Weights of a small transformer language model.
Size: 10 layers, MLP 320 SwiGLU, vocabulary 1088, 2.12M parameters.
Architecture: tied embeddings, normalized queries and keys.
Training: a variant of Adam for these matrices, 132M tokens.
Each number is 500 + 50 x the weight over its row's rms, rounded and kept within 0 to 999. Layers, rows and columns count from 0. Numbers have three digits each. The size before them is the row's rms in percent of the matrix's.

# layer 5 attention key, 96x128, rms 0.118, rows 34-95, columns 64-95
085:594482460583528539489503474517612406559462451519517559463495492485557505434505519468522393468385
084:457407599484549484471461515491448577486475426457512552601463457427570433522481494565458549440539
081:494556487451485469599577545522468515426542502486456454466493557477343513537551606480493593483521
084:461549614444483496454427454461460487534522481542486390508460452459532451646487428583530471554473
066:461453521509537445515479454442482478510551513540437406521508496520528526509514379577459505501469
102:540500492488515472466461434553482477521504374540564544545410468503607426473455346527520439469447
127:404536473521477520596512528517438515472526555503510421494526461503428569562585619505454559485518
110:397545565464437518567557475513414498493469488502444478470459476531416505627525533474611480483499
083:505556415491501474479507508573482455509461462599454499529547452455554484549479457500560449428441
119:607588414472501536428452570422512389612469575531433504535467428507426464494396523485583421569478
123:491541543502475475502532416536490533499554455553524425578445498587528502486527392522525528528423
102:432497517535401521513414409567565508610486509580505377452424454565553475480488415494516597460472
119:449575638486500433561498413552486505515497487489533414449472474536518491574607526489480459443498
117:472532517539412545539457453552480492536554566520478381498431470568534477582499475547574401586523
081:497511555528514490510502498472482593403480483469455470499561550537506555439554449537500564536517
087:540496472554541486414462445451616486561487524460510525454531510501424531435561559440582469481479
090:444536409470555480527514542549495465541511508451461493554362555460559460490426505406510436523453
094:553546455521572446501493487545550497524452484456505563501504532487518508339516570458555382457479
086:521493448493432491560551480548427496440506619508470460480589507534461523634483491496525437528543
114:548490497488527439489501486556543497497423554453459557514483561517502488412503515484529481518473
076:597454529498509546515482409468476535532445437565494571518459431523624444546495401493594449496488
093:502619576543469510487476449528449515562476445580528422489482487520497469562529430532546526431503
075:457550483455523567462577443491471495507565564489495439501447535518425570512494603490566507552472
088:455522388520521482538486556536438517470509590442461472492561518482482501494552624459398497478492
109:452598592462496500476462423489445492545429510585502385506450463567513439616539410575554492470520
112:494489533491512453542601491419461575430536542530539456501467498528484432566509565540560547541472
101:519486453506563501578509575404521469510538552397530565509510545458514499411482626462489502441465
089:453509528499565525551472499478460478505520534448534487577586475414535427540521366430540566558424
119:452525438469454574529537479578384423519536537561444420569552437571519539526512574525514411542501
120:607499435491487514522597583531589456484528476459556542456601539445510525479559635449487518457438
080:388464469581523514428543476475447552513500480508510428458412476563504416581503466517444550479523
091:549465532557440479489502503430554513469585497556527500555565487525483572500622504412439506507471
128:621467479466518546444509526453522427559492509423500580524505496434521460446456449402504480527452
088:588442461486483494391500515484572469500461487551445548536440503465481509448539428420458527534431
115:579493447474547549421509500456528465549540508483452613506521542442563453470498490393456507456399
100:487415482527484518488470548459627484513496513503546590419513564504462542468499457435441526509441
093:435536517450527496540514460542476528543506455451399496423458430478415514574433515519622502546466
080:534520532572465451477548439466411439538512480498529470530294523469417477511591444534538499411514
116:450529516535482442556489509527468538496508500532483406489516454568479620584583544493486557445511
115:402601558455476498574410422541472479446498530509484430471481415528497531564498507517508535468586
071:555466546436459504512539416498547450510568529492491550517479515558526504444564497547505525566366
072:539509561459468544524417461612509380494476477467505416541439501560603527493481456435459558474429
083:527574506561471465442535478472507474504519525516456554463499567418533598467539471552458526597467
080:467548460442490446539473500474548498471583547482535481458619414478483463435457528425611366532481
079:541510561447556440540553542508540488508574461537355530443498578426515517461330448459519568509586
082:546515539535519610461445538530499512542412304481548436468544596518514475543558505491483561579471
161:418501564507472454549466480530462549443504521524517412434459492573478514596514497549478558429524
137:556507424486561504460527491432537455512474515430476605542527500478538472461407488454560444555428
085:477410488420530506517448506457525466543429503468467543421561487486526508443484522454519583498554
152:519474444479566489480561522458538425573480539416494576568493496482564469410441499477561451517499
082:534374574501514463467471553471438532510565466494425519461558592426501504498485497520403603449557
103:467473531485513487564565506564481521413547531589562418414530531537541586522524510544426498494535
099:556469426489620486419570505395521455550446527459489587482535524431540464471427497507478475486536
112:527542433509592432460540557454554505619488489436593534608552484438544520411437553483521475565493
095:439562498507528469602477437497445537432522557506506390553490454497502483524495528486613498520423
069:515500520548544413482452532416578478491459488385486509609519505399544548443537428441486545469548
087:532550469533423522359416508572521458525517515593535529555523528489468519514517400463473441433552
076:470551528462553479446604525469550524549478451451467496441499503521472381430497548502495405455399
081:499521436442382483514428485534539506472469497488492476585456485499528559459500573454469525505520
091:525452482461500483439535568448501541534550594616443476489484531551493464471504477443434565528398
082:429442554484453428426488499494579526503544472515462584474531534471382509497553548544442501449587
083:561453516597540504409543489425605545552452618434514560494528548591519517484476493423395596481487
# layer 5 attention query, 192x128, rms 0.134, rows 67-95,99-191, columns 64-95
058:469551541542476440470482455524518461508471437502525596530443516531461516478554457487541524442492
074:527546475485467503523473497607533539480558524570560446447460496514456511445503457480477488456466
093:470467525569519473504515509405568537532542427471464526506538583501542537460478530493429559453523
072:470529437560487502489492478504517549528498493476527430540444546420458507510487409394460525522424
089:534488488599492461463555544385558469468503409476463550604562591534545530446548550453457504458577
112:377505487382444550543450483569464555459493549583494430483498495518449530592503517539538564503498
099:548512476480488520490369450490543486523493588445564531465460455455487549420454527552548487473557
304:553472395506521573464523589476532410539534534493555578524582481456488508432510541442470471465485
087:457457438478451522462478553472515534492488493459529559546619450458486544471595494507547474489408
078:551492571524502438482499541472572528476556449462440492548513587531536581486513505495386542524554
100:475557521615482431478460468514471555464581454517417469492508524562466513488429423546440550522516
101:486535527462567446476496512523486469490511572493518469479471519509549458458546391549516503456554
094:385476528553470453510557464496516606458502465489419445609470590550506563531577577484503595480559
069:480481487511521456465443507413533482530402452454502533543537456445577566547562488588475491506547
065:551519515438509579524440597508440515500511543487526502459507448485558450491554486480445439485568
091:506591446453498582551580494571546498431492573467527421505433487477519478380520546491396466444464
078:475380482515489546482493505557430527564407531492443585616515599555560475535522526445514543568623
108:498601576491497457493450508507548578480544474561549498401541459497462576519517414503458388407491
067:492466472536455437499508467533567537475470399508523551595512574508460517545476547423543518557591
110:550441503547569499458531495432496486581392566398512588487510548444580443439509465465487488503524
085:417495552582477495500541556444531567446518516469393471546513489539532466478511627527508616471462
081:588446462506533525545401511503536561469525516559559464501487551423452441466454506486480495556413
098:458474527530485493552513498528511503405505450526465496493453503583427540546433532536471561427580
091:450429547589527443516495492453580584461530431433543474587522580472578513423543511503456526457468
087:439403556459477441436483506505525520433498469504477537426487508517525567533521514600404466465591
083:437507482418404548515455447550487527479520372572512449483489469559434523607505499485527492514558
104:409444490526515493493474539452534534439597547497502476471431426458488578476589491655471502481531
117:378491531533559417437551440481527604470475483494423452474503569494468454549422521475469479539547
104:578520594444460553498431455515436531463471537574605449380496546518521428505470462495476489509466
091:530538566599406416511562618441560507428505465623372482515540441434519543525526514465453501553492
098:512529451490514555556418446554553554501541462507589470554496530577449573492519500524459578499497
087:505512593535529452462472510522511577460445506497505480418475525472485475518503518536489530502395
110:386504543440480494546470380473491596441468446420539448411366539564476497582454456514413520539502
085:538511493442547482407577584517472466499444501523506495526580474444451468512578483533528488520454
099:436458561448443539613537510572512512416548414538537445505522514603457592544554430557437554471529
092:508548462476494535475426499522440529551532529527512578460524448555440559566447526515471471579571
139:557607430488596541429471520465581390519507589453517591537578512472451503411483500541521527532525
122:428517471529539480547517435477451467463479541437506523517465448490468486437528517550574524417507
086:497560560485456459508540434518475619507515513512483488424456487536507528530432410496442525554435
091:485472555582530450494541536573481471463530531477563465522529424515584512525509447488468505542409
103:511499521454487411532552444516391503444427502517467419461461434522480499531565443549524548589598
097:396554505448459459516515504524395526493441511442522441499463476514492508563569422563522480485599
092:466534503561525594439502449390466541496512494509513505453447537464484494490531397440563534436452
095:530426376468517575454521504519421429512503540431552537514482424476506430485453522512566546425479
104:477537440443500530509492457572529474538493409432607462439432481615431513461561509552498532479524
088:584507447559503505509609547476532475563509474497512538537546518449530502485431487437511467596626
145:418481598450513426486491407456551547523514439491477469432383501532495466542509460575488443481519
094:479530486461506477486509559375503623554563402513502498530494530474468529548428449397440495529505
093:504502512463537492428532558474515425514499535475451520567548612484534480468508560489516514566554
097:482507496409514500527425517558491566461479612548578529459477465501463541479566557607527508399531
091:471501569567455522549478466532517607501526517533588489467596506490593512504501476495497515536474
108:479466513592433443550493508534464525435520466639515417523466415446536469552520468609525469447513
078:518453551443488444501483441493493551428517601429445469361496593569457568566517573524510534491492
089:461454550524422528550532461465496536555574443499568523518509479503510573516470464484436499583432
075:513474440513450528464381577477479540497489452571585483505533507537453485531536565500477570421492
103:449528521628514471482472412542525536560520507491547470492365467518446482540431586552494427534531
117:403485481425388460555559486470507529533418525584463428514575543514415429579470468534564487493541
103:524503496526480548492423545439430454489402688533513550569554557544503460418526596537538538420477
069:485523577576460428576441471551494554469470513488487468552528529508477546536467490468494624511645
081:479383513554638480439478545406560543495507519446492502458522483418504401473438417431500453516519
092:568466478481517508479534581469595447512487425494509600467530467410475423490464505420442447481507
096:469496557598555421440491564446553568533525564484477557375572523430541457461409495415449448568492
103:626472479506527469450537552488510552495492444517537516475511567525459545484468494461469467514515
098:537555469436476578396496479459511499466464489554413491529561533552637526480570442565560512517533
094:500537517396499476544538511475565519473577459569545502481448501404532499510576452598419596511454
095:542531483478469416475477501561498525515596536530441448480448547548444478459526493433559508536560
088:495502526427499497543515477391492529353497481541540398468517506519468450594462481511494522534481
100:512509494422473461511452514571437471558466460537387490430468496523537504496477516535479527401505
145:452507486427529507490529461451442464449578556551546416519415415505444472527468485602504475470538
103:534459462414473456463470561497577469483533451565584447474516569547470466484531502446500467502529
092:477395542520520502533526546402476587474525502551589473528540507467464548504473490495524481410501
111:517572499584441512458480499506450480527425595515492615565440432550500533480512500470570459564564
118:425443571513520431478562503392507555489466504526537389395402500442502396549436450546479480539419
110:516481536474439560531423525513441470501445468558440550514478519523501538481527490516484569446432
074:439484608592555374584502430539498518436531514563514425476484529471505495563420477484503508490548
084:549553457402486534458554596508545445556418545427498566508527513473453472435625527533478459430471
087:498552465516450572508517536575383455493447528520506525594452466565467513528611584569524468416523
092:508521418536526499488545495453501450607354503525512539554512513500478466469519599426607449491480
071:463442565434530552546577535528454550477512516469493487546449525560505525495348607530422559455418
101:402508466422479559491422487482512537465471539472430505638511551527471517540523477477508496482485
087:547477514495584502513505501510464492529435463496422531529459540462476440497410494457471399561498
090:482572530523524524426438543483479423533478475503400572438574413491551475473557540492540536500421
102:498524587505520519455475601609513482523457502562456479469462449496522515529491472603459487514541
099:499550496472431565475404549568471543493539515577455479534496540576489590546606512562525435503485
108:553440503523569452571513502549550513452547515505567475525505514507522439500431425596398617420438
116:469588498501526548496431420502464499504477560493498552571417459505468517446443569517512572549510
108:495478541455493485493501639499558499514614458531577520454589578476454546546546480502411521446561
098:440502588589533392598501569530673535477530409554488470496519495477441501508587451462389461495503
140:546462554505506529488489543495546607448560420443556595478533515517544540487452542421405533524484
127:534467506423530560466402526520570583483577385464478559505484556532517540537553471491511628561455
110:494524502479416582571469477532491541459569500524527477445485467510515563584522494515481535512500
071:480550508517592438514544561439467506571391463470463509577471548516516444483379487462463505557556
074:544457497543518522415517581439534496521494521462502594451555512527484495470442506535600476531507
081:540566566521508432465489513552541516521416548484457576545521509480505514473362508386525468514447
077:525458477510559503441510495418494452524422482421495550473499510475508502470417497512547473499482
083:502584490515521501411495521458528493468338563476468534535585523475569435503534516440556489407557
084:470571524430492552489462496495483569490543482572393550403479532547467505394473585621497516499412
086:450510513462462470563432381474448538451568441479455560506551463418485499554389504494561484525459
088:408536509504499495565475507482412524502477402543574484367497503502547478569522502587447544500507
093:528531501401528556525428525553496515496566618474424440562466443506401543476494538523506519464464
156:584553504570521565425537421493483477496569431520532535443449466454588438515466467410473490568495
137:456452534482503452469485504494368558426466550544493420515509509554529502549478455547503519491539
102:547461544583490540539543531493482534493409463413501544499452532591538528494442521402470518536494
127:506547371516522488497512516497539405576541388550467534570572557555427544435447529488473423591531
142:580475492558532556465640477579564501468470446552426554489532511536572573450444468526503416550477
095:478488527451600510517369552496458411441481619444427545515500431540520519513484482517516532440535
088:482537531495507490610454465559485548482543523551493442497385485517512552577393556523456555513549
083:498436455527586503420562520414503525514411465425468573514583483509495514381450483517513458508425
069:486501433566461427458547474480480493472484419465533478541591512508551472516719486571523436381504
074:492440446581462441420639529452485477567363441470507563534565510535525445468537547495570439454518
085:516443588535458422555585567498574489385510576602492478426487488490576475545566491477516492422480
085:464481459524496513506537532572513447454518460575500430528507469493523495597547479466339499464593
065:508485414487614523453468461457477499537567489487420582547460507463514446507400485461553432523498
095:543484491516509475436602534417514450516440485507370526418576552557520522537557524522600511499386
086:547504586418473543476516525479519539455553544558442443361452486523426587479492468508434581527445
088:559637474550527456493476433504473519472547499542556494437536462543514520615531523516524506556530
088:550542508471481485544564464528401470525531514498569491515487486558477428437459475503472468502480
103:392503488492498507490439480613461481559409515522474458532462417448455376484547544441496450401533
102:518577435489473564456397548573553464615512484448469543567480498520354570408410548501520494639462
103:457525587540450444541451541604499495482507501557500451526443504529466534513526469513411452406426
118:568540498530517557450466455513541471527557469416525563395463483438540494426480530426510467595452
108:510537440473525581464468500472584499502609324477588605499527510499518524515528509444539490561480
# layer 5 attention value, 96x128, rms 0.0861, rows 32-95, columns 64-95
087:529504561389609455472457484494544489507540529562472491504474505572447490489503484428516426541496
087:571489422515480536446507478564445508485485506520530478566459546559503495499455557499480529510563
081:485427535464463534579443556585477481530416574554488512448510541390440474542583437535512414531488
084:559524518435428588444630501467559516485521619523544473490527504410473543520487521514560507527489
077:462431427550492473488567490472483485449420521498495495464490527499495462507527480507459528340475
089:419434475586479502516481493582456524487457498508516470445548408454546505499588533488496483488445
091:470464518474452534457604425490531472518490442457508457492483517409500529480604523429568454405461
080:492482454424556465504514483480503391586583535434526498433500568564529429490570481550447482495402
080:508469530487550514558529512434511497489484447676528514542542458540539467465546520526452511436488
084:524487499542514529519501525518397477558437477493622510443550540511548482476530564487498534413533
078:538573485433525427537538585382550381460483431498426453505406337535545475516434510508392424511426
095:426495521558481589553404459561484529520527419503603539561519512489551428489449556499575473515463
094:479516541586556533466547577420506550448567559492482486476483567493495447496537580504515512576507
108:498383479644488518576432544470459514508487413462543529535533481565554531495518498466494508555458
086:501492379439464477501631499470544495522482464561594473524424453437584446517456473507483531579495
085:478492507484513534524479514505531499497536477542623469523476508529565506475500456437466471532529
094:531466545355606505540500512531444399557521557456548494493607545473504533476522509512581502463476
084:596588543474478475518476561456495499505627530403559489528555609429450515505496499422525502503573
089:478395468557505543449410527420536453426529510415361526449495468443475486503502448443459418598495
085:481452518449494481512450488461616528463535405538503491549582597594424485523518531548507563427527
080:525634472521482470457580570507511506433522509511460497552445463594428506472522498429402512509498
088:526539458417443582468671444513509500497547524578512490540547513440508511488549497475513528462472
093:417430561546437511489555523519520482454482501536576513547520510487604467494567473521441450529514
088:517553501441522438532572525545521472523435386484613522539604440491472426478503536379497444513593
087:566444408608381567505483573543521477538429417611420473520466489608473517456502478454395446510555
089:434515513470492559479476482393429537479537514419482464494435525515530555564549477540478455467446
103:515588458527505498520529494512476561459531485538455534538556479515479506477496482562565547552473
090:457608528418559460486532570514424519523474527496460518472568518576473524493547522493536564521495
099:481609491514481509404555418518600523453518416518535443437441468427541472501475474443521454475523
090:459420542447612455492465469414588476457527409583494495515573488452457487503395517490506510550545
085:429397448551524501548435521492572533472462498492451548461508571522574537516522539444468526591446
087:528478428576476457470420461476515499433460460550454549513542453528468447497574460569490494555476
112:547413462476445471470562529484464464507509467568537519433475562494590591509461368540493609579568
112:603488535409548581517593571545536439504685455573513434427515542468453483467501451513408484453433
114:527602497492495460460502492448537503521503410559485530553589506591405536475544580475531493498515
124:498447440504440457497428486433563429523455556512533539504623497623485527555562557491504572433577
108:514470515478430429468550564513570524469611519493523540507489486407592524480523565528501412547381
119:510405453565563411530466460599442552458554542453600503612541487469517469463512454559543523553468
115:523465503480533516497545521464510496503543516563476485558474389542409512544479490522560474560540
109:484499531446464543495464509464490471433494542403479485510444540486505517484380494465472473585557
108:507500512516476468524381441472483531532489388527393526527554353462476481554571415586461591470563
098:487523503491585428496561457544474471526486541461509523486560461490523482479434498534500472497481
113:544567513452505525419598489543498499534578509506522528469492553530548508507462437507515412633500
123:475458427568457510520549497434460492511569480504504467519552441560484487523457553513439403493526
101:503485536500498403435484591391469538417499441629508517496538447559554533440571463552579478407572
109:483487507511428498444500484452542527480510398398535452472448502504506494502532439467588549537491
113:508458440518564572465475527469447407616413556441420499534555499461511494493429510441461470587565
105:444559473434551464428562513594542452532513580469464492518527613578459456466521469478490490440437
112:547472458533463560480520614481495474496609534471476478535582479545514579532491456469447574465451
118:494601500546509465490506538521444393516429501529471525519410404546468394450490566546584480438541
114:540435489531592512490390467466579527429532570541446518469468607532545560467467440584455579543543
118:498501496485449509500481442495524489509541436416448536509414416495426498504503469519472512591456
110:545486497473411456434552554493457518520505509500499530516537533553576455470424512518585424513460
106:472577537545412406449536548495492495471502538507391470537460592512444551520547478473534438489486
118:465521496503474616534523559553438508469596563417610497554496378442537584456510569509509484420505
099:482492504457558544496570422535465528397593407523559535448504444564583448513472513526517408455426
093:459465491590452510436468486490570548461544472508572458568549600417550529501463490568423549513424
107:518507480587543457564604486415454520490482552456555528483579572490506508492449590390554419431508
093:498486536539483444506490479499493463538511551415562557535535464469492537469508558494462460595490
113:492630501513459455544431462554497571519526486509432531452545458470427618510496485423542539459456
112:464520437497421569503400524521509407507443521475436520511475494574542556530452415579487484436489
120:486514578436381378439522429448554519502475539533432460497544498573557425498549425580534473470429
121:476427544483478468528524535467479600440508455506508505420519599502545456575495524565441544434507
095:565363489428492532503502558523482474509558449475572492488442457516517406519510533545505571523399
# layer 5 attention output (transposed), 192x128, rms 0.0921, rows 64-191, columns 64-95
094:508457489523487610553536364459490475438543487387414489533537498531504603500535508513532519548509
098:487555602566484466449509681472530596487497558513513544439465527446532583547490476439399475467495
085:579490519522498490479520450522509416505525476522550451458531529526451505582426482500525472404433
082:591453673549565464416455629506480420532451552451520517522501511458471438489497525491475464382495
088:513518493416472549497504481531528563600513426488499522495465543571464554543553520479491529576525
086:504537424495528469480495376492447503597460410495482494490437469425464553500442509479527572486457
079:487498468571459461577523536493509498474491531482384453502515594578504474527506500587474611503514
085:494483489430495445471481498522492543407468585537466429502523476570462492547367546560505530480493
087:472484503496467552472532441440512463443583405464539461468474539497490527470587493497502552580560
089:636606556440534530451437547511495549527453555534515530490439481472481524512436468473506440594523
086:536490441472440479501490563495602482437498565522561430483624500500540547539508535582508531444522
092:503585500531521540492514360578474543498558441590408525510376450479521490490547490427556466500468
102:479552436565522469527464473573505565481483514534493484511462460447504488519533465449472491503485
086:513557465545504497496501397451463464524410480490526510480475541500494457439507501516527480527497
092:423527547508453539621550581495535516507517428519448449547472554504581529543554540570420557488440
092:483512453541457536496483348521495472502569392527407441536508517517456526511604530510470567524462
105:558476593490556500462442535510506473502552583525508519499495397511452480515485510520533428497566
082:480495503496510447498493519498463527520451652565535527464461476501494425552392448522545403482504
089:437467503526546493549515369492467492476543484542519477530449461554519526463427512478569523455535
098:441509443486483561488501384478469404374468589458533401475445546507497466510455489409530496514528
079:510518468432529465530433445434478542453508479533491453469593446577503498533473501517571555471423
096:455475531502448537511484533492577523449516465426501470477526568501549510516590499478537532495417
099:543491403482547412525555393520525480562446478538419501490476543531504458492460500519499625517447
096:512456492482477475482513516458562481397482512469534439530527532588456523436427500523460477459540
085:559589510418519506480495423442504530559551539430533569473555491591420559432477487526524574387579
090:440581429486470455535467599486518476421431520515521433554420507434535378463593548472428502441517
095:481501435511462563563508469519546410465555362483520516551427446496535524513566493388492520472437
096:561472449507479532505479484497603515391525453447517466541522430431482500552574474438498476479472
081:479488441462437527474565574551460493441511500491390572588537528521551408465601539584519540523521
087:531425502546494562437559486526454415501459573450501412468464494466487527459572484469551483511472
101:461469512557509464472539478481474511549500463584497474463464506520514490465405481516464457432525
092:449527523459514544558576414510567441515523455399463469530546421572536551522471524511494569485496
095:542494374559552424461488469504419441442555481426501435545536498578464460522552457584483525441454
094:498524476455407478511482484574411533486580582451534551431457587550414437438561497487515453427534
093:471559489489481430582479477585593476407491528469471400562564518447515490523533554469602555531518
100:521553567451469419436497477494565529527537489432554512462486463477533510494489496551486547426504
086:523539628486507517435514545474542647483412556480523425416506454446493593543442524494498532536485
101:499517494484512558481521474438602591420391534457405500425522539434509462503488466529525502556456
108:486456530495472473484592445422598611497481470488508500524463584490511557496495505495461531523486
094:512467541584477465497464481533455548485474480529536523513425509517451541586497487446412507579519
090:478543497552527523517495494474454492517495523434471526488487496448525527453430418493502487432492
097:553424568496517475483391493455520595420471570501561469410574468454435528482426447458558466597551
096:458559485506536516517515512474474578485471525560452416522563509438462570546510432434428460519465
106:515456529480439503566588369513634629556452449505492484519580510509492528492575540486527558552555
107:581484419522584454493498545448488584421543554528445503550516439554482422450467463481440481423536
127:553461517575504493521469499558454426495360575428523525530572499465563432414487503545619525490459
094:519487598500443436514436517533444562543495534586465438516474488548484481593427483479466497443437
094:513534539481469450459473501478494348456557513446455540530486433436518374456466464505477462437475
099:428384605547488507509487493399472501435595543535494531484515473521435490517463483349454485550491
094:431433463488473496381476466477464504494512576425587486482486528561496356455502458502459452479552
098:533508543524541479444510506506534563525466564507502444574500497551506522450639509477481568481530
090:458528534532539533495567515451431409570455497384543484543463498449449434528545531427560568482545
091:543522543553518531509515510493463396440521539412520516489413478430462457458516446461423447438453
099:493561432481496422503476408505532504536515438490458422523511399532492551479521479478534482442484
103:567558524430553527529558457444538492435513537462453584440475546433556515478501481475598395543497
095:542386524572467560516562511544444488440510551407528501584476552441547502459435453504620540428459
100:404530596521543475548484530535544488546528500412550395432507487444465515456535506577498490492502
104:514504499474587517566551525455543600431435487563396439546526476485470562510538500455412413607505
110:528492401498470503552559499535578459510550402469564547549521473517552461498529544482510494425483
099:511437455556536449552495571523533378344577433502500566543434531529490464471458529478435427494434
119:469527478462508565506560474508534638524536427597445487532476506497461578591513482467452516528552
101:445447593537434427451512518526435447493467462565525503537596489508554512525559407441524512542501
091:564552447608545440585462466621470405570434503471440497548512497411519518527452597545668531453504
102:428561510488482543500599521485523459579473452509462470508587566476491436566599520402520475501430
094:500479529488582578417487526502585537500545513488560550565538441537393640486501490511500482531516
100:522441453439502499525474434464394490489551459564448516422569563493489454567477538478435526484541
079:517601508533510551445516478541574447622455490491533547457461552499451511531435452488542554458545
110:530510613492546555369506520481511483478539444428422493563539441504524504527432498503482543489451
095:542523509491612550560478573567497611463510427490549526560510453531500501570495538530511486486499
096:513551459468456546438451467490486534563511580494373443547486547431545466457484531371544418500526
112:474523429477440468538459419405472404511542450479433452512506489564522489563566642503475596433487
099:488486553490522387561524504493505557535542444464540500517467459556458490512495500593550522624590
099:449413591524468436485534453455550534532524467548489494459544541489498542510528448417431423521512
093:565473466411475587525489585498539410489471585434512482509527413513566442420499472534577543456505
090:558483441502454532608479513587445461570552473496490617556495525503450447480488490612527612464496
095:548474455430446500415521494508469443605386540410428517545516504560542506501495451555534529526521
101:493514437572610548496476551467547558545535497497561529531439495471414579565417468550465588452448
095:509525510494432559419498538639506574489503558591457508466468496502506570536551478542462505538512
097:482510513475409532446437546471523381448508532422556538525530495509545407417598539527593503525485
100:441502392466341570430502458505481424561453530546484555505463487462521555419506459523476517577535
109:493423625500551547503476580553483545468537455399508487420474459543466484445533499603439480592535
099:523544536468495462450538579484576429502484509369516439533586450440572427527526484523483481484574
103:419525484482495441473449464481420386534490365568418468467442494492429465466504570454514516397477
106:507445517481377420547508456552557515534509469554529519524469550576453489427549480416481424554587
098:580543414463471580475491566477490388535549556473523553543519465446525506430493508566593578480539
088:550528451568643548454539588523487547563467461546493450586402441558444520551378429535553567517470
104:415461525492514472508526495420563563491600540537491476365470479477592517463490501562415401540468
091:588582385412429520527562503488542537581589543443469526461649489450587536558508518553503529438483
089:445577567552675526562526484502475699388492490481538572410518468504475541542490521557510585503513
097:427516478567510462455453463486556395578504517475405574498511484487542333498495526532563471466465
098:470543479429477531481505590517499493440421527497548560503455464555590561508459518492484484472462
107:509482560542499454470508532377496567464481467454559471466425530489455506519399463565555415562414
095:432434621551572408529534500418479548453497370507512489456563485483457546500500460476428478588514
103:592482380434427544553559474553440452617430546555484543486449484519495587427437448505521587431561
099:498521515458586517625501464521513610484477478588484506490499517550459555556467472501450547529457
077:478420471377489484551525549488507549532416506476400509468579545510577505475546555462468480431516
115:559491576405515512467518534471478504483475518551485534561544460518414555472493503433518503541555
114:488459425483502488417506528461512505543446501590479532472503543551470488562490533477488555547605
117:542519532516442476389521486493588559530508412484554530457551534493516514521473507478566567573402
104:491513622464529528382561464367505534453502439501417389613517417524518578490483525488497488496394
099:507533435481554544517478477530479475495475446435523544436485435500450529452541516554492459484520
114:523465417480529597560350482383417537477496488544449546500561495489447509517480514393481444487608
106:535557430468540451480416506416553402459479528464448451543444549582497572512505585417476616555416
108:520560471437596425507500494619417461551471432464574412486401430496396544498507474558460435431582
103:466409589467441509435536502379565495550486472632473441513510566468565438536465456534419389561488
092:529518398507513538512514487516504507472447435432513436466464557549415538530516481529558482489524
115:498498407538523522609473501604504461594511524405523574443442476482343536524534466542464550431513
126:597518485506491369402506469458486552568370499515573497469531580497537445507431569575461578548452
097:530563401505524505481474534440464457558599577485522561466470464480450493555448506447533508504451
101:492553557450473512450487518626551444458504596476440495504534552472565535565533483478562528436511
112:450504506522486537447553516478567475407477487483564463479473541462590475457554486607433491447471
092:467478507493534504527539478478451677537437594620471562512519545485432549485444495507503590405537
095:416449604437521487502463481473519511455443471441503511402469548513464499409496507654440537546489
097:572532547499449524474522620427529519388561515440477365452530463520559534593514489550473570570532
108:496512451454516493457476436505499362512461491580455593479540412408434509440487493389513514481472
109:545445546491451502576463478519559547493509437513578546479488521597437488477569524506430498518512
102:516630445545526566543537532448477496561543592512547491476491429457487537495506524510492569502581
110:470579493557542452474569603553504549431469561598492369525344515544444562485515453513553530497489
117:437458521545535406523505480463544533515509507502507505457534494505595373543497584590568511521539
101:499495392440475531537402502457436545611623521425491482472533385509466570569535525545457503494579
091:431549510438628489519484478590469461514477500428530551514465475492508496413639523547493465528545
109:505589488552491483553468432528559365514542494441487544516534458529521503544532498499520552548443
096:563463454447517463532497425465407392529467426456477563417544541497569446439472549534547458468473
102:571450489574435400489499558405593513476536436474511458464502496519510431495503483596558448478330
111:447467634500559486461465510488410533400424466523512470464502466474445558459450521525415459509493
104:531554446497445541528577489491405483606467550553531505481475556488450629441436467416497546479577
113:497560498393511504555501456526494499599486487526486537551555529499505466446494491450508513541483
108:550534397445527582517427461493459544670477548483470476506510529538402497540494561430505489577597
# layer 5 MLP gate, 320x128, rms 0.117, rows 0-11, columns 64-95
108:532440492513407503573468518521462512407510608511428429491507447499583520602447520480465556555520
096:384478614497560480497509395492513395488528426580516493503458466535463474554505467522456510586525
092:521531550509464498480480449535484466505471563586493449403502597468516482518599533463452570411449
099:472491498569554551541552547518545496425592549447459475489477473482420498455520432559442481562556
088:393516493422457511524536470517536523546501565501494432496539497545529531525437460597553529487474
096:558496492485477482492459464568388531429566539495605548507410434501578461489453451529601530546499
100:422540437459480602549428542546488488519559498548499536436531497455445509477457504423530477486554
108:506574517463407590634510578629377515512526542539570462487542457429481509501457517480443520495542
106:399506462520490548493533409501520462451550455446517527440492642537480433527579558492512430555517
102:471660472490602483430507523550564521449563437506457476555474500505465559544462467511403560520480
086:487496486495534544588519540557441536487419540480571502445534509535516473519495412541443575519511
104:518599526568482512541523449489559389540524539539547504528435431510382597465591577535479465523514
# layer 5 MLP up, 320x128, rms 0.115, rows 0-11, columns 64-95
102:478476561506493410508464473469545448511482493448487513479389540528486390511493450471567474604592
096:506519489485460514491493492459549559471441514526548415539433459391524537459398506535451440539439
087:446518498459562488532515504510471574482514531426475516548534375506513466503411429496579534521533
102:523427416501492560434392478520476481486521591470468528460538453515550563599459531529515535501415
090:431523462484485487431550509514511473502505467491439573587593490515505528481401464509528428493492
102:369498503529539487470418509518564474451504543533435545565471540613439493456632608559422481500535
103:520551496512529517547399485526486525486581501540554537497523367478546471476496480484461504526483
106:473399526504496504425441444482469530486466539458496456505540509525537531510509410562462541564410
103:500488433508487573496412487407377465553532552511499486461486461528542459442510502602513558548529
103:578413434537485503502478490442552423485421484488546478476411549493504462461436533585493462514493
092:487504440564582604560580514518555414472499474487531552558586466552460469538512447568490441521533
106:550525491392433593531442428574583428503481563535555589608379501565475520391457515514479564515506
# layer 5 MLP down (transposed), 320x128, rms 0.108, rows 0-10, columns 64-95
105:506517503482456508486474467485465612512509496517513489551420441542475553597472406479437477544516
097:483520478507562463483455517577602574538532509498549532491450496537432521510494560489517488525482
095:487492340461368541628529429504463555463556548571533496478532420558413474508507507580558497518612
103:452434488500492543479495519452539563531500515497498489485481371495543440528579464510477568413504
096:500508461540502478531570416513468454576525452454452547509628523414527545495486569453489419557579
100:435481455527521515554537517515535426497438418497558503452508539427532484554539520500647580535515
101:461437495508504516475483530501466523512489448455520497484435457534517423534509533425509482444502
098:530567486493515583465477506505412424424432572482530421535507491511583426487411555576474468424475
106:494467542497449393526570439536493540554473480428491464609485397488510554551498475417471448523470
103:449470494444516409458512486590478529389515498531516419484439555556490454507524565549432509444511
098:478492373535546406512517516447542545546516396493586564550477555537450481464431456505515531515407